config = dict(
    n_layer=14,
    n_kv_head=1,
    qk_norm=True,
    attn_scale=0.142,
    init_std_qkv=0.058,
    warmup_steps=0,
    schedule='wsd',
    final_lr_fraction=0.0,
    train_tokens=206100000,
)
Each number is 128 + 32 x the weight over the matrix's rms, rounded and kept within 0 to 255. Layers, rows and columns count from 0. Numbers have three digits each.

# layer 5 MLP up, 512x128, rms 0.111, rows 27-81, columns 0-127
154098138141195098153097145101160195184108090090141178161119115127056175094097180111158157176182051140140097085120139114112126121138134165142149124196129095141146110121094086101137144104161147145093160100138190116161166114152155117163167142122169144093134093109136075123137106119150150141099113132104170165161161141182127145089124106135183113114167184123102152126126134179152150153106
143140102157085107116095128087135111115048040114138117142069157112141114118147141136082122127104047068103127060083118153105133146112132066115087157158153094125121144113090116162092122112121148045171142077177096139125112133092105129161148100124126115114104166093083107161099078095135167051129186094140163184102093102125145168081179174201153095100110115127133079100140102099101074097065
113106125088098043132162187141105128138135111087154078098117128117116108121096110055172154149143117162126113149106120121150101153155114077121155150162077121144138112113095132143153121136096146127159120156141186155085126139176136184076198100122137110174074160145183094129206125098180132137125160079154062101144185120063060132058134114155140107083098115154100106166129115106127092123097
091109121129103087087108161090172140137088071168157099131068117093173121124120126097151096099155121125111142107188127122125186140140164129095132186114111099110102134114107100131191115122184069121172115134154053150066089160120078125110099162125118117145118128088201101148150187149132138142064126140153144142133134117115073108177163114099143095147113110119087150134135119078160166119161
144146094156139161087149141067097135105144071113133143159145147147136188119068122107129150164140107082085151136125126054123097098081169137114195083147167116127117179076157160107110123125105143139115095155128136149170094158158158123176118105076111143148087099134144146106127153113099131115128148108115105089146123125114151081146087124128151174153167171205119128113125116125168163123118
128134135140143091088145134102128146161108080099095121107077149121110128081084141154086120123058118157174045080105140171147128144139198125130189156126109110118150100106113123109086136108136158125165101127151133129139127073115083130191100097141126087151217083132064091182118093098143201078152125155134115134161147116079141192105112103180106164148118130140122143117100156174086147094112
138122163100133118113109077157158131132088097170173128118114110130130138139125167218135107153147075130101098088132135120143104150144137053147085125155136162115174165169052155116177081115132122079158089147091154112105110109136113106083169113147139102089160131126140140138091133104110146074128156088092141119113127107117191126111150132107076165100124156154045172137119154164114186146049
148109167142140143119143125086182101176115153089130110152150179164159155170061131127141140170152131153152110127170161122089114210117126137126139085108120152124139111133131127155113142127125150132201150138120106179175124163123122112193181154148118173084151106143156100106195139104153152148111178112120207024170120151174140181117113135102169093118108103163137148070086107132109162145105
134101177177194173163103141128099116092100093125122144147112101083120141087126174123119164109135123053156118086142096090107117163111152105131095094126138090142150185135107115074141120089131150129177150162150130154096144094110116152150151223108198166146099170132180149136124150121097128089123137193132125063140142103152204183172113121147161106151157079086168092087133155070100113090189
067106106154145134127129100101134129137114070170126126107164136155183186119114081097114138134106131137083148120150123090123155156192119157121124135119136102130182094119139105129098154135076099138123147102176119220106105137074158174176126141098084109132136122089106146167118116069175107130131111132117116108118132130116151147097112121114095169149070150117118127124103162098112159100097
097119140114148183174137155140153194137099096125138115173093147122090126159117118137084117151149130171132096142144138122106185153113118148105147162115120171122104137148111187175144145151140170090095112140132140159174145150110182185116123078087092139120161097080151107167149106160141138068126125070144107185078130174158139135122173116134153150120119115150127121061134167140080156130134
104130138143127138153126162124167087200169099192130090104034124136144107163130085149125103132041095100107165106146188118123198152106097121100107115126112171156124076099111082164176117150142138100097102129120077169106208139055097136118129147125079120141144074149119130170220090135098117098155127153134149135153106090058080167135123101121117063130163108106150111152184101090154083157124
105115096135131095115109153092090108112145148141143072161166129075115093110058113092123149117138159085143096122115164120110124172162131123120208121150155143093111094102093116173119160053168107147101144092134105177118174138116083109123089163162079128108158067146088070104122158190081128113127147122151097106155125107127134089139131141113116114136157103123095133135166090129147141090133
139094087095167148139130121072095111156073136165092168113137151126124107177074094118155165160158150158112147119209088080129145084192101115101177143215099117111073137138092143132175175149143121097139101123115170115150132180146121088176112187160131133148129143117123096145131169157103093173120118065086151085077116153141150104092121102121125129083161098093144140094140112102101129082103
105115128197172126149129146149055088184083071174138105155102131147079116153176122163189094145173108135099162159146162128132126180148143169128202109165099123152154131147110085157120054096096119155106061064118106109104139119132138152134079123151145141126163138149134124123135140174118177083102179082148117126132126121137132159130128120078188140147081096130147112120132144157127089115158
085147184121171139131142120142134115136126097103156155131108077116065142118136131129124138132086145178130113156165133146122130120121140168155123125063143137154125156147139128126154120079122171113163120090142076123165152107102125195095120137128196090149069158062144132157136117146203081188113144156152147137158155129155099111123153106132182109145124145127118083093160133162085065156068
178061156169223130147142186097122189122106165108120112174102128094093128140094185160168106129098043158117169064146080170109117110096106165135122121125086126089147107158087138071156105122095156173178148145107157165108099082167157142186128130082108168161127151153107143102157159098140109164138137085142159120136153109147102104098107097139151118107139145141141071145183069114148077129104
127089112114162131160112176150086061121045125139179078100090109117145156081150182140095064124177087143104159101101106151112181102070208145102135089129136132136128133058126200064135129146109130169181114076096157093100129146122099161162154114077151056160126129099188188083117130126111137132072179131151112137095108108102121115106111144073099125183124129089031142100123182107124154096117
179106155155124088114101132092156137107139096122147130151168131090137123118097127094161118149122115096084097112105137143080120110125123220121098140136137132165116144103113133176095193072184101135077114145119184123127164175116127119132158147115152130173161110107193163114108102139136165118092105097125158154062098100087134122140144119112123113172144125164132188123111126121135144111144
178173202137125134140153134152146102168115088158122168190175132126093132122058133153157087134117100144156122103176155150071083203124157141067127089122164117198138159138149082143123165134062104155100099089130115041052198164102163119207089144143146128107196115113126155129119126153104144163204094120115117058110136154159098111155100048169138178162204148112154084114100144095102107160124
110123140164146128113117133139137146128135134147158136141123061185113160126086166092153117157094147166140172092079090147061128093157220152132124165096152110098179208190092142121150141118133186097127099186112111162126025089164113151146194100161110120102145122165076138153197070125098171108130141157180191094081139111090170117148084144123150101094123129111173116154099126171126162090041
116133117099099108099123122090165154114052162149092128098120105165163090141077178150123108114128120134120173127149137161124101180091159137145135084136149078126120120086075092122117164112100150143137087175085198157128072097142053117151122117103104142074116094057129136112182184142103133132152095154138094168123088146190062169123172124120105138192121111154135157084134171154089139161084
092167112095126102091087138143051156096154139156127121161099147181141155137094090112113206139127118122139136106184116161131077164112089123113128155196090135122111125134159124155213127188170124180091114142142172159114158159059167119086110181157152121117061153115113108105084144154077130087141158104147129165151090177100131163071117125127189159200076097103132122127193158138082081051083
154100131090163109094093078085158147208139169082051179070105103074122121092126130097126114141090092206158130142150145163102159112157142121129121195130122063087093112129144124131164147160139156091162088156116087125154115145135107132112109164115095114169199120114116126137202159072127126164061146116117072084153199060133125143149163118111122104119102126124147090148076101129127109151081
119135095144098109126127092125164079085142166127163074124120139210089145042141139124158154161171126110081083105103192130074158164070162151099117089126152121143147091113123126115119152152119088083060105129147137145116145127160142182162099145104142122152108103170070135119160141112148099052114085155118181179139121132151117143063136174097139142136148121183142107158112102133117157125210
106079117125123142136164163089112115126160159114138120046104107101137075135125088116160120137172135103136186077124173103116141111088141164160155147103115186147175135133049140131161112148201151068091102118113165128183159123131058178144147131156172127128125108180127117142118138114173166179098165128158154104129192099078109098113131120171175140121134151178133066148090151171185067119137
115112170107118102168121131173098122171143167085137118095157115117123132105124147133094135124084104123141139159175175133151201146098151153157144213191165144091176182134164180097143186096177098102131068115140144164095160090178070132123133165172107118132118146080143078140163187192132109148181133097134111145101200104115105112125176110142159128115118173131064115131125190114100090115123
112110128137149143137134134129087128086134154161123100161108122099141169132124088115146158061187108155168209101141101092122070166082093140132190148136159053093128137138126095032168149062121142095152120113176090174127056102077123088102122090135142093059138119088140194151106125160135092156191139126140138100137109169142152126133132101140138053185108110146102123075164116115158189161122
142135143220124142102127157134096110141117122133131081099184143127055120078129091113119117126100064116149125100140127153139196175107126131095189144153144112156173145081185153137216098171128121118063097136170142118113117164079143125120060132112100147203144092116130107147189099152140064154119132140131131119213189075143109131137119153180085101145070147170104069182137089095092095097132
105133103175126119097147121183103091108092108193115158141137128161146176096148072139128057109101126095165078068077151133146165161062148089128146152155125150125143164160113157132175081094162077162125121087114160121177166104152092126122116160139131137149131084116093110141201146196117104114119139138172146173153204074150163101114172124123171070183138152132146135175183131092197142086130
096134112142091140074108112136106129152138131113136168129111149225134150067135088184157170120176187053091086134118104090089122134118101120140121133104115065114115148172108179110074135103097150126186156121154108101182143111142170082120134167149181162138124101101106187144172161071105085037140134129085138121091140101100118143109102069117111173093075131101126117089148176113107169123157
178160106084135050143053137107155142070151119089143108138091156147136108128116174180232142158153150132126114125115119087095105128058109076130126141098144153063139115151141105198102168178106148064205121165145121136098099123123178133116154074081152078118191108143111151128149108157153102147171123219090092054139118108093110178102156100085133166129118149076134131079105212177154124075119
133125141110129120138179176185129091143137102133092056160097133055128064055113170220156094102091174152129133124140112135148126118140144124080140110083138189005108106117125133180160111119122125117081086178103227110101151108096135136128184143058137128094115110193160164163081167077184038126113138138123124154125186094144102118080053157115154139183151137070156108118146130057141146142108
075093131094144070193097153132096117112136084099128141147160145096150130113122186101112143148184148135154191126158133133126119164093111102083120151104115154119088140055206121174134141127115154161136137130153118146100111113132129161073165124097098138129161118119105107087135138135129147133081202130159172129153086100120130123135131060150114109108157151148113174149149162129111155091131
147160122117121075083065162147198106166093102095111146166114163151150064174082129094075130115184134117133146117134091118146112159119111152156132171159104116166080136161129110119089087134106060122163156103126127108197113084141104132155157158091154146146139167126101090153176168109069112104112167132186128094144124113130114173180134149160131111181127108133098162128119119107091126082161
125153148145143180105135095151116125093163101159143109149084141196088141161134140167104049147154187164095166129177161113110140167113154153119129132125102133174089119098227143118148122119192117133104115108077063126174120130180110131123157138132170115165166137073079140149108103162107122093154122138151106147163133116108085191023153108105133141106168146148171101150162081176080101160135
099145159111134073172146179119088068140129129149190144072118100136125168159070158115143108157099082119134102115131156136178143109089128165129137114167183056126098146167064133104198152084131142140113164126106142151144157159129108164094176147129132122145126182109111110159121183145122103161138111185170172091040113087167176120117151130185121155117103111156089157183150127066118087166090
208172173165126187098129163057124182109064110184109142209069148158118131148128126068134087104127173165048138158147107116114156082102148128089144126156165160143188118142118094224135160164126118114132131120073124117154197107087102142193116114117147196164208183143149077118117127131126133112109151156135096129098079139145068164097128120069100184157144106109170137141199094092142037141099
159128189152067135120126070178173135128104154157187178127141106111173155169121103152143145109155128164173119076166150136174091099122135126120080148104102135125124118111133125113156165147106155089148131160059115163162133135134103121173074151068113096120079060106071104105094124114134148104120117161225159159101173161189104155161140088144135123125060109177214152153130109147097139074168
093113127142128157132138122096146137131119124145153172127145185098169132100113147133139149140173139164141100137200170129119134100123129126158086163121133103141153200078148155132112111110158130111166119094103181212187134114138140092211128171117086177172179090042091157154064118158166073169105146138150174123174150171133168125122146106110131111129086159100089137127075175163125126102112
159140207138116098136113148104104127138118161069145072149148083134131078135121082033178090129146125119080126115112124162122147112194119142120112142160118139086104163083169131148062119132130052087126084104112150125133152145181046153145164140148133116123160186112112204175108125204160105173095102128107113121056162123140151169128102127129119094167134117092139150142096162121153175111132
127159139063212145170108189189148160123181168171112175183130094123110097160129175112091145123131139123126156115075130125113175115127088135074094172165143102143151115088185093083154141142137112138104036097113100071102094118068144078129120164111182118151100100091143132084162102125099112150135165138156143149061104089107123182114129162154150176087079143153128146115138139100123161178141
068143072132164120123125121145113165159090072150090137167091076103052160050153074151153139136157116148131112103094119095029083118111168165134175140130142100138115151118108125132126133134138120096142106133094136113143034154140160096186168137094142161173116169155150161162106086108130113174138126111119077149083089116175107183094091169127132094137194164158117112154076130150120105125132
140117162135092109112172131074169129132092124133197095153110130079054093109158122154155242120063110121160104148143145113094175111129125157124141145125118070114106107078154164085155167148092099116079103176113158061124150118165132132111120179132090167161213180108069108162117093156160117112115104119094128160122135110083160097161091132153158102129073126134147117134231185166158107115125
124123161109139087074136101143152168165161139115129039087079107144082178156053109104119146119121126096130086125166132164150081138135189088085125115083170080061143148108171129128127196066136116168165092153115097133107132110163075109132166127138142133155067152166146136169097103106098143116129095086052098140138140123147121143144055096159127091168114160205186095104124186110113124105107
111142105129107155095123140157150202085076134193137181159131143192195085088149139125171164123128137113147153031100112120084081114120162098126093166159133049132115140097131176124069157134135129121189170119120187113132132127174137139156145167109077124125105187140154131152116194081167024134152123151113136148158130163078134150114128087121162084111132162080106107184147161084207120085048
137096147046140139167053115156116153115128129191175139069080131118175058126138114178097158111121140163116190121107155136141144065171173129087172141150131160103115139091080252069088138175140192061120100167114094093113128094101156130143116133108173091135095138126148045164149177074113205135144193118152106130130179124186139103076100232111118143081127132203179127111175156161185126127100
142159189171101115155148163138078085170140190130181127122079117125106084009160113136172135128076070099116087153155104157088113161150065099149082154094104186148074119092168154201215154101136159093145092141138120128109070100208097110142138128101091123154140099024151081128098137134085164128119135171127155045100135114104144114142170178122125090130117116194104155132126117130142139176098
091079095157180116076025093130149176115133076095142146161142140212178096042124172121162149124135114142128130105143129194163121134091115133138144173213121087129082105125103124100115133152175132109089169115051087180093150107135108140160112134139122117053128139157100194190168096141141125132139117165138145145112199132173115115096095146126110141094072176135168140162122127115102163091109
184144148098113098097114140116112143162121139190128109130149170101159111091106118132163097096129122110154029159100172095134092107120102144070179086139056147116138118134133164114152148170148104099126054140170158097179154127167061182163096125169212118146114129137187122057089128155128089148102150104151059126126148175092111145120091130074138135108086113123097146094193127097110123115211
112076169147132120102160154120126163100145121186139095126129073156142108134113124114159162035073112133159169147137114137143146106126210173106146097104092165175187105139101142096120122102194089125162142173121103143115082123132108151123134110144067109116142086126183190129104091172163184124151145138142093131132156155092125139157076119104112122090062120170138140083173097090108064111139
141130088159096130101077147132186079133066106101137139146145182083110080075121110116105113125107186102097144099173185147110139103075093123132124077138188129111122127160112129098089128091152129092152129197140076126161133095091135147136142158097131068142178128132120102109126116119129119128150156235124159131098108105080140158172181094108057094111147187169093114132119085131106161147109
134156166127097117152102093128185154164111120093147122075111154132141097142128158100113122123165094103125140121071152080112152114186156089090103174120085167174143144145108092090131081068097148208185072120098184129119153128104123142149198123151129091148119178113177150215099145092163108109138134108117088084132173098179091113153107117165072193088175140160081094127116147151090077161099
136163113110150113176152161111106191139148119112128117070127193169070107087110102094097113101158099104141112060111090084058174135063066138132156163118131143125097164130134178120145095133156149136086173132215080101177148076178103161185145150125094148171156163155084127099156181127122114150131156123167110098149151132152146167144141157114147102169153054145129129051151114099093142104142
150151182127171169123172101070155130154121154146161158095145125151132052069077109160140141098127135125113066133114141130125133107128115158143106150119155156162134133143092141176075195150149142130175081144149110116166115115119093123205157149178206165150137120145165158049091129154135098101078193062130075070122084151121132125119066146111142092114122101119112087175077147091055092153087
# layer 5 MLP down (transposed), 512x128, rms 0.0757, rows 27-80, columns 0-127
171128077104158156148135169142123135124120108156133085093166115118113096110150093129132108129110135138142151126194067170116076097133091116134078110161096112148139134087124133141117154095082098149171151159074126114087146188141165148048140142162132137112110133158109110072104114100172107128144140125160143109114116107130098156150111145167109126117151074131134209151139167171149100167105
156180119088174106139109104115078113132075116131093153134114115076120071168091110108116123160158158202075092133105111167128124131172122135108132111170120041143161128143086160172078082097150142127158174132178141097091137171154094115103101154115146106137081049183112120135149145102129104133123086137095125056075169110129113181123167168097168077110155129072144065115124129097153131120181
162124190168161115121169126125103095207130138105140159145108044117117136131092096186140076087077139096124182143165116139145111190093131121138130141086108117123137133119145156103120148129178126079127138176126120161185114110112139149193114088060100110196159148146139122102150117065087135139132079146119180125087145187171108089183155165097180099104154094083119113163136152115147079115156
161118145117125077059177144143131167144143130153122151135163120132079161089117145130093145124147120132112119193133120129122057089175116163122152077061098148140129143141109148116077157146161164171132145116131165127156103150132104105169158137097144147126080086125124172114143163165101150119098148075106123123109088129087159114115116133109074137109171127063101115111038139155125202145127
127130185135176097151091077131130168141127121135140172130151137145144129172135086143176167104167197136127129209166156206130153155163137131101134141089129184116126087234123099156149118120139113117162121075062126195106140121091144108152149183154164124130049170151112113153112102118126077108167140189101095183121092138190161180132135111123118048105090075074129092115154207103095115127111
081107183117141129053137121136071111115111116119139136150141104066079098097186117103123155111185142066142163164124147054128142079125129161118119103094166126076139132161145131155159093155115139163119166096054107165166133154161103100127160139163179175156071108101145144115157074127143127070116157102116090131102086110171123146133129143140172154129089134080165111050197138109142091063126
045107127160149099114163118151128141132158163156105104114110186153162154095131167153189159123131098116140147093087080133116118119153124142134100123079166074103130084083179115165116177087153138164113125143147109156124211141093181149151130141097130184151139105075111176154178153194184107153153135150139154136154135122178094189132144068149163125147113085142097062145175069118143148074167
068016124108153129075129083157131102132180092141142145191100148154110167079135144110121163085123117132070094065112130110155169117072119123082118140129093116095155179132159117140081178123111111079128170085133211057158170081099169127171091093080101101132162134105117056189168149086140166120104114187169072092127118147131115122123142147128097153217128138109115151116153169145172070094184
140138154087116159133171126109085115112152106143156178096111118087196106150099180089129126099102082112127116083150101114150120139193100148111156164164158189119087188160057154159198069095166155095103150182121132149134113085095078157148153168078177174189149149123147123114081124160140161128160132112098134139138118164127203115077117132157143126107134072138107113178152117156098163091139
124119120108128123107174120147165129102159135132142123114132132076161113118112100115089078159148128164071137142110138109138130115105105110116146113153152139125095142165108120123154139167171091143132109128163130124147163094161093136118136146105134128122083163140125081131061132084125117143116123136112054155145133129107101167162145159097097125147134164115162127099145125154146111111155
121098139114124102103134128127112128101150123108091081134129134115111155086145156178128090103128119125150185163095139168101098116120129177135079143175129158064090185105155125141102121130102105119102124115138086125119120119136008100154155114166121084102136121127160151095073109117127107124111121182122153116083089068135151113147093122093104135119122118097136118095110117119133159082158
136179146112081136124078141108159162152169124128112068087127135155197055125161204100166166152104141080123089129089183110129116148129110120126131102183179199129122145112138100111161161125117118144189164084094128129111095184118125137094110096151151118116105116107093114173193156099192163139151099125127151159109212110163164098175141143121067142100072135161153144179135108090135164138120
134128138098164179146164106145128161098138118073146206100096164160149097191145184164161146119182150129086100111149105127122077075109119124122083089075078120177126158142146161089105138165093200119157114143141222135136081123148104154181124084096167129143084141118182171121102135100159116131128139101119184091112158161106104205144161088129176127118124196175133142143090150173168127170104
103110168129074108092173123154164151146139118118124066125107100128158131124145135136111116174134170142177179131103146098126135166114103152133051105090117142097158100163145137151062123118116103208099138104150132095124122079135184151138131092105093142146130119077104146094133120125079147101124121122174149087203130108109125090099108124155156143110146132151113170135117149149158087118112
202146109138141102177145103090131142133177141141133127094155086142187095183106086096097161126116098146167077250158169097088159109114111126137119151150107161084097109171124114185115125098157115139156117184091163103137187164106181128126145111137121164099129141146135163094106120071125156170152154170072143125145104136089135135167118105103109159096130173134076147150118136088134130155116
118153192143116140161129163152164153165157085137080120140111206139125140158128101121101148132117099169148127161094112156130124146087088135087096133116125109154152111115097155116079149122164146152134159134075132096115129147131062109187096111092159135124125113080178150110148146127136056135127063129092094073135140142127143162097085170133156164140137131117142103130104109119168096179179
170130127138108146143169129096124113109086134056166136110092153090215096134112091118122073104139115083109128120132057087144171099174106138091154110184075091071168142143152096099110096140177136078157155094120160130138186130146130074121138066141176166079117109171149145142113099171118087139040181099115129070191128096079160078106106145109147151145126167129133117099133108086150129163112
134138189135053132077133129083163162093128076196133117136147129125133091153152112122161192105176113106130097188142137133124081214108043090097185118183166159067090111092090066204112152112163209087126090161117107160157114166126126106140119141151122157123137180175106120164182164093083114092128131029089143129064121103143091152112111121183158092114060061161181052110123185158040073177151
077170125142177141138132102110110096135107156142104084179095147146113085083203121136100111119144120141113115151121119087139158141110144082117157140138157103147116181116125096135167145164105142133123141092135107142160126065118177151159066167151106089130107151122097159162159186147144133135171136115084128072115155130164145162045119183156127165116163141120152124116216166118118102121122
153098102119094090119148110116052024150119142133090084104130198143125113148115095154102112126115101090095146134168097082118146122157093123142140107081147133118137152158140127178189123122117130147136144119102113101142114103100056170051100060165088149122112167180081143126119172094148110143170163116155138101123137176102143133130089150088089152067129137086102125117127153189159062149114
147126112098143160190075147091125143179121170167141182135069118146118142107203165097109104098109089141076104169091110104087157161126120151107144146170073201110124164119171130107123180158131182066147063177125188131098119156104082126109115126142100169099101100136149158094180122112068125108149081112133079120169187113153086141172073098088155142159059099142135099155126156126218139137108
141114163145134140149128115118094094129202137081169117145122169134057138067123071061135193093116110055119092108111127028124135105147100155135147161085117128116152132149166149126147083148116117124130103091133083131113167104130147119135131138117154130187172149206132080107073099100138138112139123109136144160143127084174150125143104154085153101077140125128079114174085081116145080102112
110119139167128111210144137093136093168198161143169131117115129109127157142103137143091170138100162117193140158171125161203105115128094053099098132104163097083160151078143128136171097132118133093114131155125196119145082121169100179128166160180126140106154096092109133176066092147116148123077147083080127084054127086155126117146142163119134119117150136189140114078113143073106095068102
059112181139199106131077124104188088123150113138140142072127142139188100133141139136142098105200148117175098077176100110096126106167029160148151068107117034169182084098155112120128093103121177112179110095075178098144086133012142105189131110079103120111121147121082168108096117077119179172144168035127066107144137172130112121152103145094133092083103159171147129119142123164056146104135
072131098145118149178159122123146089164144134118111159119094171112140162060122123128078120192127109127116061090104106144115159172129134139135057134110132104140124183072113109137120179124041152142222116115117127132157119153137071129176106121090119174094108159145164171094104097135139125140143128113158090179096141115138138150151098186150118158123157125170129126166136108079119162141117
139103106069121127063094162113090133053133087130175177185049109092116130162178138127127049208131180114131150116114180177136144152108152091091162144118145090176097159116189113175132178144078175133072099151114176119171057158117045112185131130117167088153153114078142117177190093130128116162087105162104122128108099157148134106118154124172168071198123145151132139095170087127128106114103
162063093129126101141147067177084106116086121124122137190139156157141160122117109130113100191120080198150097106133132161099121098136116162099101125161111145169109106150110112105102118089099088097149174116134137181127097128155078112176184143177155125126116123151137157112100138103113104134150152166182118175156104126093138089130083160189144134099130151138111087113057128115155125105150
130137166085141114133166125130160092172140145107123211055147150222143084148148138118071173095160103135080123177117132139097160097175113144141146158115078166140167103207162137134109070085195128106099110160113101084166187126154130102137160164145164130146074194128072104090168128110129179148082140104093139059132147101150104128160136143145094174061126110141059076133126094171081049112081
181148100137111116057064150118183120132126119089088041098127131069176133140146153175169068176098084119070166081088141046126127092086125101105125122210123169121144125127167120097089124148115071160121094156120243123127121123135154096149211175107118139082069193135100100144113121141191128116151147163121117125103105179121097166119057226139123079121079147191136122118182115132132118132097
078117127124120116100140124141149177135123101088183105088172098144123146084198187095151131125049130133146142116105116116106133153089125137130108169104112175144109113134125082095120118171115171110137180120164151132109174135113131080128142102129146210104118138164134128106121109087163149148115149147116064129109116113130133158122114122115110096143135129105110137064130100062171129155111
136104113140132111184158084187126152161054111059120115162157077105165115143092141090142099093162106126125106125176162096131057081144109155090142126078149181101153090120138117073155149119160092144144105147166123169134086177092091142132134099117085098110180124161092120102104118194105182165164101075135122128126066206095157094187206138200152136181140134075137174140054143112112151157091
104184143072143159072154147184109149100136135134147148129152096083134165155125139120149115130085144159122071150135170176119111152124159157108167094130116204169158106151057124040145123164134059082155127138104144149095151189200152110091127180164150145140088091096163131142115148178102211143180153150141120197091138187154134124083139174160154190108123092141070055133092131099123193144114
196114112116168113087128088093148052123111105083075153159180153091179071124096118153111088150081170117116055109145102151108112055157172141066158165091192114020194110069216192162131102188140138179132141112154116033086124114141175042063187093162186140116093087143166083119094180098185085126100148183087074112114179101125103135093085223093078096145160108090134111092141125083153124179109
158105110151106204111109093143177146144094153169112132066132155119116138162094121127161135098142088160099166150109130102087142139104120156155130128136142110165153077106142094123108121104140120141109094163116133108114152123105070120176099123124136140138096125100140140180136149139136140140136176113164154112076161147134091115093108165129122100133144121139137129102090093164103071122117
128124116142142137141135114102085136090109172143122113109125076090138132103102148197150092075110150135133114147094173096109180122183166123160114079111131121159116077118144170155141131128173141158069134108100083153077135152179181117138100110089120158134088056132138163079086147157181139124090086041084151145113093140138139117105114122121124148122159097104160089113122132093113179107106
069151139107140094164182086119146115117113155097067142171123153148121124143139182104143101109099132143130138149095085160104162058178041127171131204137097125115153139144125135127153139128155171132158122127155167115126138122068094152077106094103075143091132120090117149187167132152124139111097154124117108092034134111117156129098125119141137151124080129154160099206091203159118096124137
101193219159152112116098060170138150178173145059139110133075126045181170079158117144094142068111131112158160076135123088136155074089135123071189137183104131148132126122083068134078150136120067118128167134150177178094144148180096076147109242158123087149151121063111090145141109144131137091082128078132081155144156122130113152103182169059183127096141102128103092093142129130103149119100
125198164117096130145117148158149128151118203162166139184086087106091182102158135174064114047116107192126119111062146196143119041123201107090144200131132160056144029138096119126060097106133167175060142163126122148182201081136172148130137177061114120142195149105127097137171027119095118123122123134157145136111115111121147128139119103101063144144130121143121060186144104073168112093163
176120109123123112134203135106106101134084146134124081096101132123185166132114152093070161100116117107127128074107127068088140151149169189123178146161121107153131191174080181108121155113089054114126135113148102135033090116166150136131142097180155143155104191154161136170169096135130071166162134163132142164121183133131100128174204113073156142140157117115035063146104153149159098117098
131139097125068133168148126160200167117079116175169130113085160156112102094145149106131120153107144139123188113106160135095146147089123098058116078165134123099113153124135178169139187202114149092131154108122061133117119154179108179183172123115114117092112102170199090107150149179153097128113148121147131120145052136129149181134136127143137133107153070119123118168130137140152118087180
100123088138144136087154076049128132057172136096112144124137207138096104148232122131140103163156134156098162140167141112077165146160100185085091139133192147119156179131051142119154139102146132183164166146123165101143172035143093153123095132101075163105101145207124167201127113110141096089132146076132140120120068092146130068121114140153163125100127083151145085187211126110152110104173
072136120148109140092116098171049155159168129137175140162131120117109130060136178147132058124108173133191042138074136112177179096118162113166079147186155102173109111134175122153137123096153139121158098148104169068078125090161143138112097150115132087115074127132188094111113085117116131136135097168109137143060140051135127172141178135098110116163156106203117143119133142189170097109111
081134093151132130053118119105130159114134183144109161141123104095127135079133152169116156130128033060149144084089161155150113151157136122130130086106119090175106163135161060171102147097089115092121138087132153072128155140093131127158146115184140164133181113125084145096134089115119081139198108141196147148096142185143133144142133143101092163115141156119120204134159170147113157088161
203139107097126092102131133114076189146092098152121108133227173144169107095219098138169202147150086133147123136118151120153131108137075129088163096137106090170114153108093165095135129132125074147121101109079184136093182120140184133124139172103119119090132145128107115143125098137113148107152159156151133147135133167111109072114065169107128139087126185090102111108063116141130114105113
127104113199148163167132102122098096117121160151139205127209170144206123130143141101129118115099156104118082170108114120122136165130147137159128136112170125159101135156097149172112115167063120119098120133092131127140107138117092111111128164120070122118156107107129153106106172144132190152107182130136156156141079066091101117163172145068081164100141116106062122110077147070146117135080
053166065060164189122172217103153162148119103127138132128188165168212113079146154067053202151122100126107124138134071157123119113154128131169148096123123118228075130160159127162095134139084073074075101123107127131160150102091125129108198140116081159116133140179119142164086173071123101121142088105097124133157128126140106189156089114107187059130161124120083114172071179137151077141153
132127116131130122116112091075163160173154148156076135114134122149083081099057115109126180067082128132077121101114148157144152179143023138101106161123133108115116095064112123122045111145151155148062085114128105056168148148108165191179120106146197057185108105154189135086099127109110140133121156105183127105176113112167114108165105161127094068155131195118051127079075091095108184100159
107136131130087105137149111144126107141121196137203149137057181194131126105147116149106088130093135131112117114062116171106110144158080113075105109142136134096067026059132136142193112145094078107149046120156097154125120137172176077092145130071143075134166123125133133153128123119072150142145128156131203118166112063142149087108165198161116153136106174189101143078098164141169110156158
067146111121147102123069127203156157166094136082113128165171093190148120069118148104159119121156135151117069138136115154133151178154090151130121158136123134124111069165122144102118150085114153162137131162084089154109116161094122125145130042076143135162133074090111091139114098108160175162123115100115129075134108136095081116200103115168073169156109133134072167131052122077160120160150
079141108125143183144119116181106145110098140093078154152093085080110159106125135048144118200160118165121113127093138151138174113097182117135102142114091147159121102088100114138121155146157158107117198130137126119123101109179093139111116063106117182070086057112083115106183065135152105138094113093091118139098096167141184131171136121128121154138143157116097166203110097147146116168088
161159166098159130195080178123091122075093121047125152180146201136144133104147109075200119125108091148098148120065124145145148167175068150098125146096109105137125164153177141184147141124069138181103101110097126078110113095127182147125127117115093114123122137124100153100111127109180093152038099158119162134138126069113140187139134153160186152125168113132119127191085103216116147131108
143119145087100159120136151173114149097108144101110139135107116124113156130125116058092158137160078150151145139130130094125161153126176132120119146108094137143115129085105138122165108089129159120162118128130094171098139176152144139146101092161162110116096109162156165123182103123131124103089130049133150163151113130181100164131094091125142155113087101095177164096121090141133138102139
108159141199159183183134129096117167128107143117095152094146135134157145121110118094131143115135122079119113149093201116165125035097138124144130129184135149120103118104147031116133119153134167130113085146142154112172161067124154194126100125139104154118157125152096091157111096150115165125152069119084145119155088140168147143067139136138147128122161086144141055125133149115125116151127
139115158177143109091084159125145137109204161077111074141172078109148138140150144149119115151147124207129166195132136172164130139175118134169079125113129153146102136080180067129137111135073174160112098158128186111179114121134108104100105129152133172148123078119106121119095077145122102136137130119081076135083119150147172109143098155182121177158150140105145127085152146104135181117119